Part of a small language model's weights: tied embeddings.
Each number is 500 + 25 x the weight over the matrix's rms, rounded and kept within 0 to 999. Layers, rows and columns count from 0. Numbers have three digits each.

# down: layer 7 MLP down (transposed), 640x160, rms 0.105, rows 255-292, columns 80-159
# up: layer 7 MLP up, 640x160, rms 0.153, rows 256-293, columns 80-159
down255:498496513474508545510483524503518455528503467518447480516493466480484507530522490523503522538500496479534463559536527468556493522566473496523429479460482554457519469488519492552483527519491520497521492493451502488488524496476500483481501504
up256:481474495466528513469490545508475520502489479502508520518504500425458498526502514478491486483523483495497487484557485486517498478529511503508524499497486534534485504507537486545545502511462517537492465505537487526521545547503487512494484491
down256:473532500489516508528534455521522488480482491520457482527508493513523519509519484484514492510478531503524489514452519509506478531474493485506485431516503505528521540467511464507443453525505469484501512464485530504493494470495498486484531519
up257:496456508493473494484498506472492493433506519493496476518555511461506470525508521545487455505495534463510489553528527463496512553483502546535470531531516532477525542534483561489499487474499471462452480520499473504483491440483470488502493444
down257:525568525513501470572481514478491448562493501484525473489514553484499475498477537528497502489533522517505481470519464505507470486493500491518486491503459513506500494500490488473522492521485511514473495526511504464528495492513533493472513507
up258:509511536529515517512563497486473480484540497484506448474540517478432499457477523482510497496483444496522512510535549497475476507535519514501509513496486485506490493496497481461513501485513489481518496491507548520485520503481461492503489505
down258:483506490507508521515449485527461497484481524496476498510477454507487467499491484484464487541497500517492519461496492504496486528485477503506467505492490524525519479508492514531533498514507521560438497538475510499503508479476528530512563545
up259:466518491458538553517486512487520521540548537502518456482478495513474476537460493490492511536528488494470499485519450510474524493521508486456512498505521463485508470521463457498472496483502507510475494522484496516447529528524486483487498540
down259:571490467518498547483494458514489471535486552484493509467523460510480494490485536479520509477508500506551530468523513486500475459510497503481505484474516493573502507484484492522555526495493464487485472482541573474488495489491529530536514491
up260:506510491502482510458509488516528489478482459507480503507490487499507505455534484472470494510478514473486532469510515485525507522483542495517504468497495559527471493496490493504569522474481509510529504492487507546489510501462474536482498477
down260:503531510486532493504525496496487522512514494510529461493498515502525474532477512514527533496541474479478492534483483502462523503472490479511471545525490492505493506495514528489486487503533511497499498544513512481503515483501520486494450459
up261:457508504457491496449534533511482526499521507527512517525493456543474486512509548521472533475538491502510474485496557495513477503525487507525480484522520519516486484482506495456506515505479510490533534484499546506462497494489464459478551529
down261:516500534525456458489486485516486547474509506477494475521507465528524506508503521502509504452506538480493541480476518520501519506485485498525500512546504484502518501500510490534505523472451493492515504468486532483487462477523504504472482491
up262:502485491489497510471518501528489479453514500533500502459482525494499515524516525447502500484501502514472557510506508477512517460542496510477510517508455500479458455482547449561542520557513474446525513519516483529518524503577528498495483443
down262:494535489531502524503513467455491507493508486535530508494491513518479446507512522531467499512520491495501483498478532489474519502512489485516521475481489497538481522539479505470498453469525507581485536523488507500515543524487479455530488489
up263:485466495507529482494518526528482500506527527493527510484480492482523496495485489471522504470508539482522549511507532510517481536509495472471513500493523462505459459517534497502519513499472521546522535467500533495527488489490516530505447483
down263:497528530485493537502511458487485444513537510445512513493495485489489507500503500516469462489469512533502504480495516479500511463498476485534532527505482512538544516512524500488475491519518466496473489490481498517477492475529447504488502470
up264:523492512467489531498476510464474529533508488476489498459497521506505453502525462491483512499499524493524464498511518485464482490477499511514526546472491483459505525504481493533508478502521468496472487510533493450476530492487472550524507533
down264:533499476471481488512464518478503508543543549523530473459571466523464475504522519522493491494511486490484502509496502531473504490510508499471534500527461507473476514542510467492507468483485446483438527472522478439565485529514518525502501529
up265:488503502531474496498508550464479518512507500491509482457505551485485482473546566517484539524530513497559456521464517482481513504449457518498457470516484471489501505471502506468496497535506536518463475507498505483485504545478505477489495520
down265:490516489508475487494500545523470502520518463522544487508537507512523473534513487477536486495479467484463535480489511487512438522518496491489523467534479531531502501520511495485527480538519490476473509481512513516490481481482504455514479532
up266:488537542524521500538529477501478514522505480503479503464461503511483515506504482545517519529491503482501497533430489477483489517506527478500514503475491462510477491488524520483423501512550504520462502527541516492511471512541462525510498481
down266:512535507499481528512485448486523493535496517495488511489537501585465486521516501516499488500487504535510470483511504502509538498499501489563469496501501484432464533473475450498489480505515508485487488459492477491501478444493506485487532476
up267:519483484478506510481534541530432519549501473511508510513526557493497507471472526479509492487441512515523476496510508474508525533446512476514493530489483479463501500498533481542474461495523484509531536487490517538478467475511487523516508478
down267:500493492506506483523507511507501481486490521458501516484455465482523529502545501479487505513500480499533531472457493455488510494516522543493526481530543510499461447494511495496510503488510492499487509445508486519471458529528541557496499492
up268:505474546480496496533525486487476504464508522527525466481493519522532479494488485506479485507488502501546458529495517489484489508533488518473452509518542517524509505484503478475494481536557521518537544523532481502570493481494506498526496525
down268:550484482500488521492470470499536490529470498498537510505509499477495493509488509494520491518511505477498510474507464496502500493485447504515480467504529501472502490520514518497469496502487467516486506450522489500480489499506527463525496486
up269:512523502470478483491515504479493482496530507498488531464518458508497478477515478493503510509548537495481488478482521466512498508474489485492450485484487527469473553491520522547519517552515528468504436489522515514499500520497495484451507522
down269:497495497437544537503518456447540491510464515462496483496519503498546474542474516502508483472519505486481490525548516491486506473522513510480530481479493531459480478557536506585510474493564519460492436472521494514504510514499499504532513514
up270:538521520491497506512526487508499548529520473569535482478521513526511504505497532486544531503486529471508517504496509497508477518468516527542523480508488553482479434481491522475504468507477468509518527509525480474474502520494488453449449498
down270:546461506489499506466498451499532509483521483507505487512504486511474541500496479472497523502490507533526489505472507517517502514485515506472506492475513511504466486537473527454502491507459482490484540500481418508492506518505492464550508499
up271:497464486504479536526511508491493502482530520486509496497478496467477494496488522508490521492492466472504517520513513506519490472494502505449508521488524496529494503505536526490523470498481514527497514519540508445501495486499540503493516534
down271:506518518507460492504500487514515499529506500498499491484486491522523510493493511492545493489519534533462472471511507499492496534500512489525486495509504514480479505478475499452483518488510462474436505482455492512505506503494487502490492460
up272:506517530509492454447476503473480490470506464507534530528517546482463514550481496488514499524532503507507522505534471515509457490492553496493522479467493498484533501534537512471497465475504445536491478525535531523532568513488497488460473454
down272:436454476548506475551499460487511496528544489503458480483469518467498472474556500495476508517482496547507509490524522506471509488481541496524483480494493531515490478517499497487482507498527489513509531485535545538534496536521510521539513524
up273:457575534504467486536493516482492475494551536482492522548487532500519477460535505475521526461508464522493464460501549547491500503452511487503506480464487501497494522512538482513443493547482491524499506529529514485499512506492530534509481484
down273:488439560496501472505526561529524497545519501514482473523465504513532522520517490471468521518529466477482522502515529487476505499495529494540506514452457495540469500545472508532470471455471459474512520470476544487542511470471470519510496491
up274:477476526526519542521498501491525432517517524502483482497486524486460500472484498520515471510499501484494522518509507474531519503526535470531487501484464473528533535499512518497579509547488522443525455533522487518495512507456536482534532491
down274:504489457559480489506522511523493530482492490518488515459434501478490449452504496532473498516512515528496500483487478480507521504504508523532509522474503509480531513485489489509512485534533519536513467500553477497486520535510530520485477500
up275:496568508521540463458517507538506494518501539476500510443528516506486478494487484472526481497483471477508477521505521474505504468517498538480474494517531506453508515488470523587507536455457465478487460512499478493501464474488477492512506493
down275:492480514464481493502487466480488467448501532477486513518519520488478509535466459544531549510485504527552502514527455468570501488528465502511489475483488507503491513499485493480523501497529517529505500503478497480500541503474522544471454504
up276:487521499494504478524522508513479488477533451481530474503492519536493507482511521508471524466496474494509492476483517505472482456487513503500470503490468497451481514488497470489500535532536527510463486510463483489536525505498507490507457493
down276:528496493484515542513449487481482495481512555491463487511508473517490531500524470481483496496441521493489507459484505504497457540485498509514481487503472464512532551476501533500528490478470551491513500488494495486531522472473513476540527524
up277:510526492448500525499526526471539499501478491517506538506484529485469439480485515499522472480474504515455533558500535480498494491526507471506460508513509461512515528467496503504541471524487506495530523504492505521481492483508510513518540546
down277:503462478504513500486509539466488547522507529500544507450500473536505475505520517509494534491550498513510507501468489455509478571478535499508518512482489511435493497486515485535510468565473480506496546485523445517490509499520522477590509476
up278:499534517469474518514494454528487501491549524491543524474511466497472465477528535484555534471531512476482471508490483509523527517453479471489510490467523541485480457515546476488557498492555471498548504513515519530493547516494458497494487521
down278:525508543484535495533534546520490513490510541525553508522477444542522464483528520487500493528488503473504467469471526486507453538499508494512484468523490499523461536537524494536521522472476509535516540517499507503507459478451494496537467482
up279:479509504476503527513511483498495547484498506494499530459496514490484498488484521468457501499484492520460483473511484466499491533514509484476518490469524494504483536536524505510486489497467483475503484530511510519482526521516511476479452427
down279:502524513528509483473503526506453499496504528485490523527518476497496553465513560520511491502492498449492477508516495477499491539502482505549515511498476485522511488474499470482513534479500532479502458525473495505500495507511530482500476519
up280:524550480527517494518486482552524489504459529463519480482468513521481505463532512535496515528490516492518478493513515477514480533509475486468493499501477489470467494538474504497518519512508524541470516537484497483524519525500472473513474536
down280:500488504473515508513483513501481499544488459477523500546510460518503521540486500476484498498480485513487498494566512488471460516473486454509514493499546509494501490523528476498523464517477476487492494511528525486492463510499506528504543453
up281:470512499465481535515506555494504543528510505475504528512498478510535485505505519529501493536507546490491467536513504504481516526540461494497483534523525522485468515450476491512524493509476516501453469512493446474517470508493465488493517519
down281:525501537452515479524546518487503534522487521455466502492514493492477482502533485525524485474478495526517513525516503440482497495456524536460486484470453496528468485520523485493563477491470488505524509510522510490511458507467492465491517454
up282:503472530500481508460531528547464518476536509507485474518549494517488492461523482474483523482529535482507487492485522489538477512511530484499488488472508461481460474499477490487504517534549450488523514460484536467481479483534521518528488467
down282:510518517497501549527485535530517513503523491494479470494492486500470490487492515519441519505518482507521568533437528466490514497516516507509490501520512453487544531461522533510558483496513504513496477464463509505495493499507489526455500556
up283:480529484520488502515523509479541518480527489451499542486513489484529523506506471468528476485521493498510496476459558487482528457503507462451459468479514473509488521501504506512529522479507452482503513534507550481494483513520517495501507482
down283:493519477506495523525476462475502497516513516540504487448495521494497482488494496538489516531535502480482497514484461523483515511453509501498483491460499522512496468513524498527503484535508497489483495490511503519497517496531504515475505499
up284:539490486501475470513501514504486498472505471545525493483467504525503488521498494522506510502487490515550508484473556537510506515523515525517498508476456471489533493457480471447485465526507452488475506495507513519507513508476496524482455485
down284:505493522488546473516537479485503543510485488525514515495527454525509483497497488505507556454502504467517478523532463471512451490500500490475473546459492518489479503490487536465499476508535526498521482503522485457491508480515517570510551531
up285:493521487519516464497532524526436508515461478524517502472464526504542500516488519516468510474505496517500537453462489465524515508473509494466485538524470489486503490498517508504521521513506523470547541480498501546479496501509540439494468462
down285:495494473497498473430497476491524502510483513457542507499521503512452496457519488450465491524517511523510492514500511505517498530531498516523482487458459466496485534483501485491529493551486503497495512483516500498554495475549538524524551518
up286:492475433504513514511524493488461505508509523455519555437536467498470516504510545498523500497513469500494533526496493488518477476454511503419495497507503526467461522496457555521466502509505445502523482481522509510495496509497466529508460520
down286:493488511460462504455487504536468479519544497483491496492467526551514476490541500495527542491509484499491512502469523514470487531497478501500550517512490498499497448494491473487488510460512475498499544474496506477504462507477483441499548524
up287:480487508492493499497504509519505540448468493499481497500507546507495506498501480482516486466497566514505452435500494472518550496498514500524510502490482507528485580451524484503532499505504504506469477467495464499503503467515474459471555488
down287:535474513494484494476526477491529488497497489519514490537472507517485499552521515454505514469506517496523496496449565513457474460518455505499530521471487467537538474473516484478482473531498468487506502497496475502470504519507534514534492514
up288:462477496476515494499480455485576452506520493492507494519509516501493518510500490486506495486505472468476488492511524501483492516509484483501518487515488540523495531509519492547515474501474486491482496478549493512463495469503489460463523483
down288:518499502507486532522507493515458510485514492496501533492539484495508469476524520502471552502504504527500522499486489517502537481501457467492481530550507478482497510488539466507465484496516483519510498483493493521459512494480531497507489496
up289:536492508528515508514486505495526487511500533522483504510526502510486483481528531459501476491476522468466466514469530486563475493435505486483488514467525550511472457480527488498535480448521495456508523488487473513449495463471530499519480513
down289:557540514539512521506501515483495520516478506472538531473522482503471499542471445506519501533539499528527499505467561540528543505537549498451458515475502473490542486519521536474497494487522493507474495455493483464492498512467530452470509502
up290:509499519488507465535448447546513499488484517491515479493470488505499533529510473504507513493545539485482499470503516497497492477455481479486524490512477465497439502550520507527478498508473473533503563451498514496516475489505493505544494522
down290:497460463466507509480503521502468484496502480477508482509536481537484488529476510517518466496489522530467522480520466515470497467451525525513524480504469500502507508487519494489481524497484479505531499517531496498526457484481522495525525473
up291:460505515482558488504479496492532543501546507481487487551472526507472483513521453487489443522574512497502494484509493530495533524511486473509490460531489458451504476521492529510471473527510522526483469502507449545510443479462475505475483521
down291:458471497488489474556479529509468507488531494485511501484519521514491489516442537507513496504543504460541496459453518520514501508517510500495509545483506454484496481517487482496533476510536537470474457525455480537465511451489506527502482482
up292:492562514468444483485497484515484477498514523500478487497440527491496487528508493519503466517529517533474506476523479493489514514500493461532509518479483482500544506492478491488513529528504453427513475498511514467482488484534482509514499510
down292:488527488492449501472526524487489484499518493482524494493514497448477501508485508530480495504495496505517491535506520480468514535473445472511508505524525558494460477507524502499547491515526563529499479518492523510500477480509492524480492505
up293:516510479524480513545444502489525509481496500460461459510477516471512516496525542486460479500507515479487514516504498502523475517518513490551474492503494495513468563485504474486466506488495503483499466504523513491457538512499520506534535557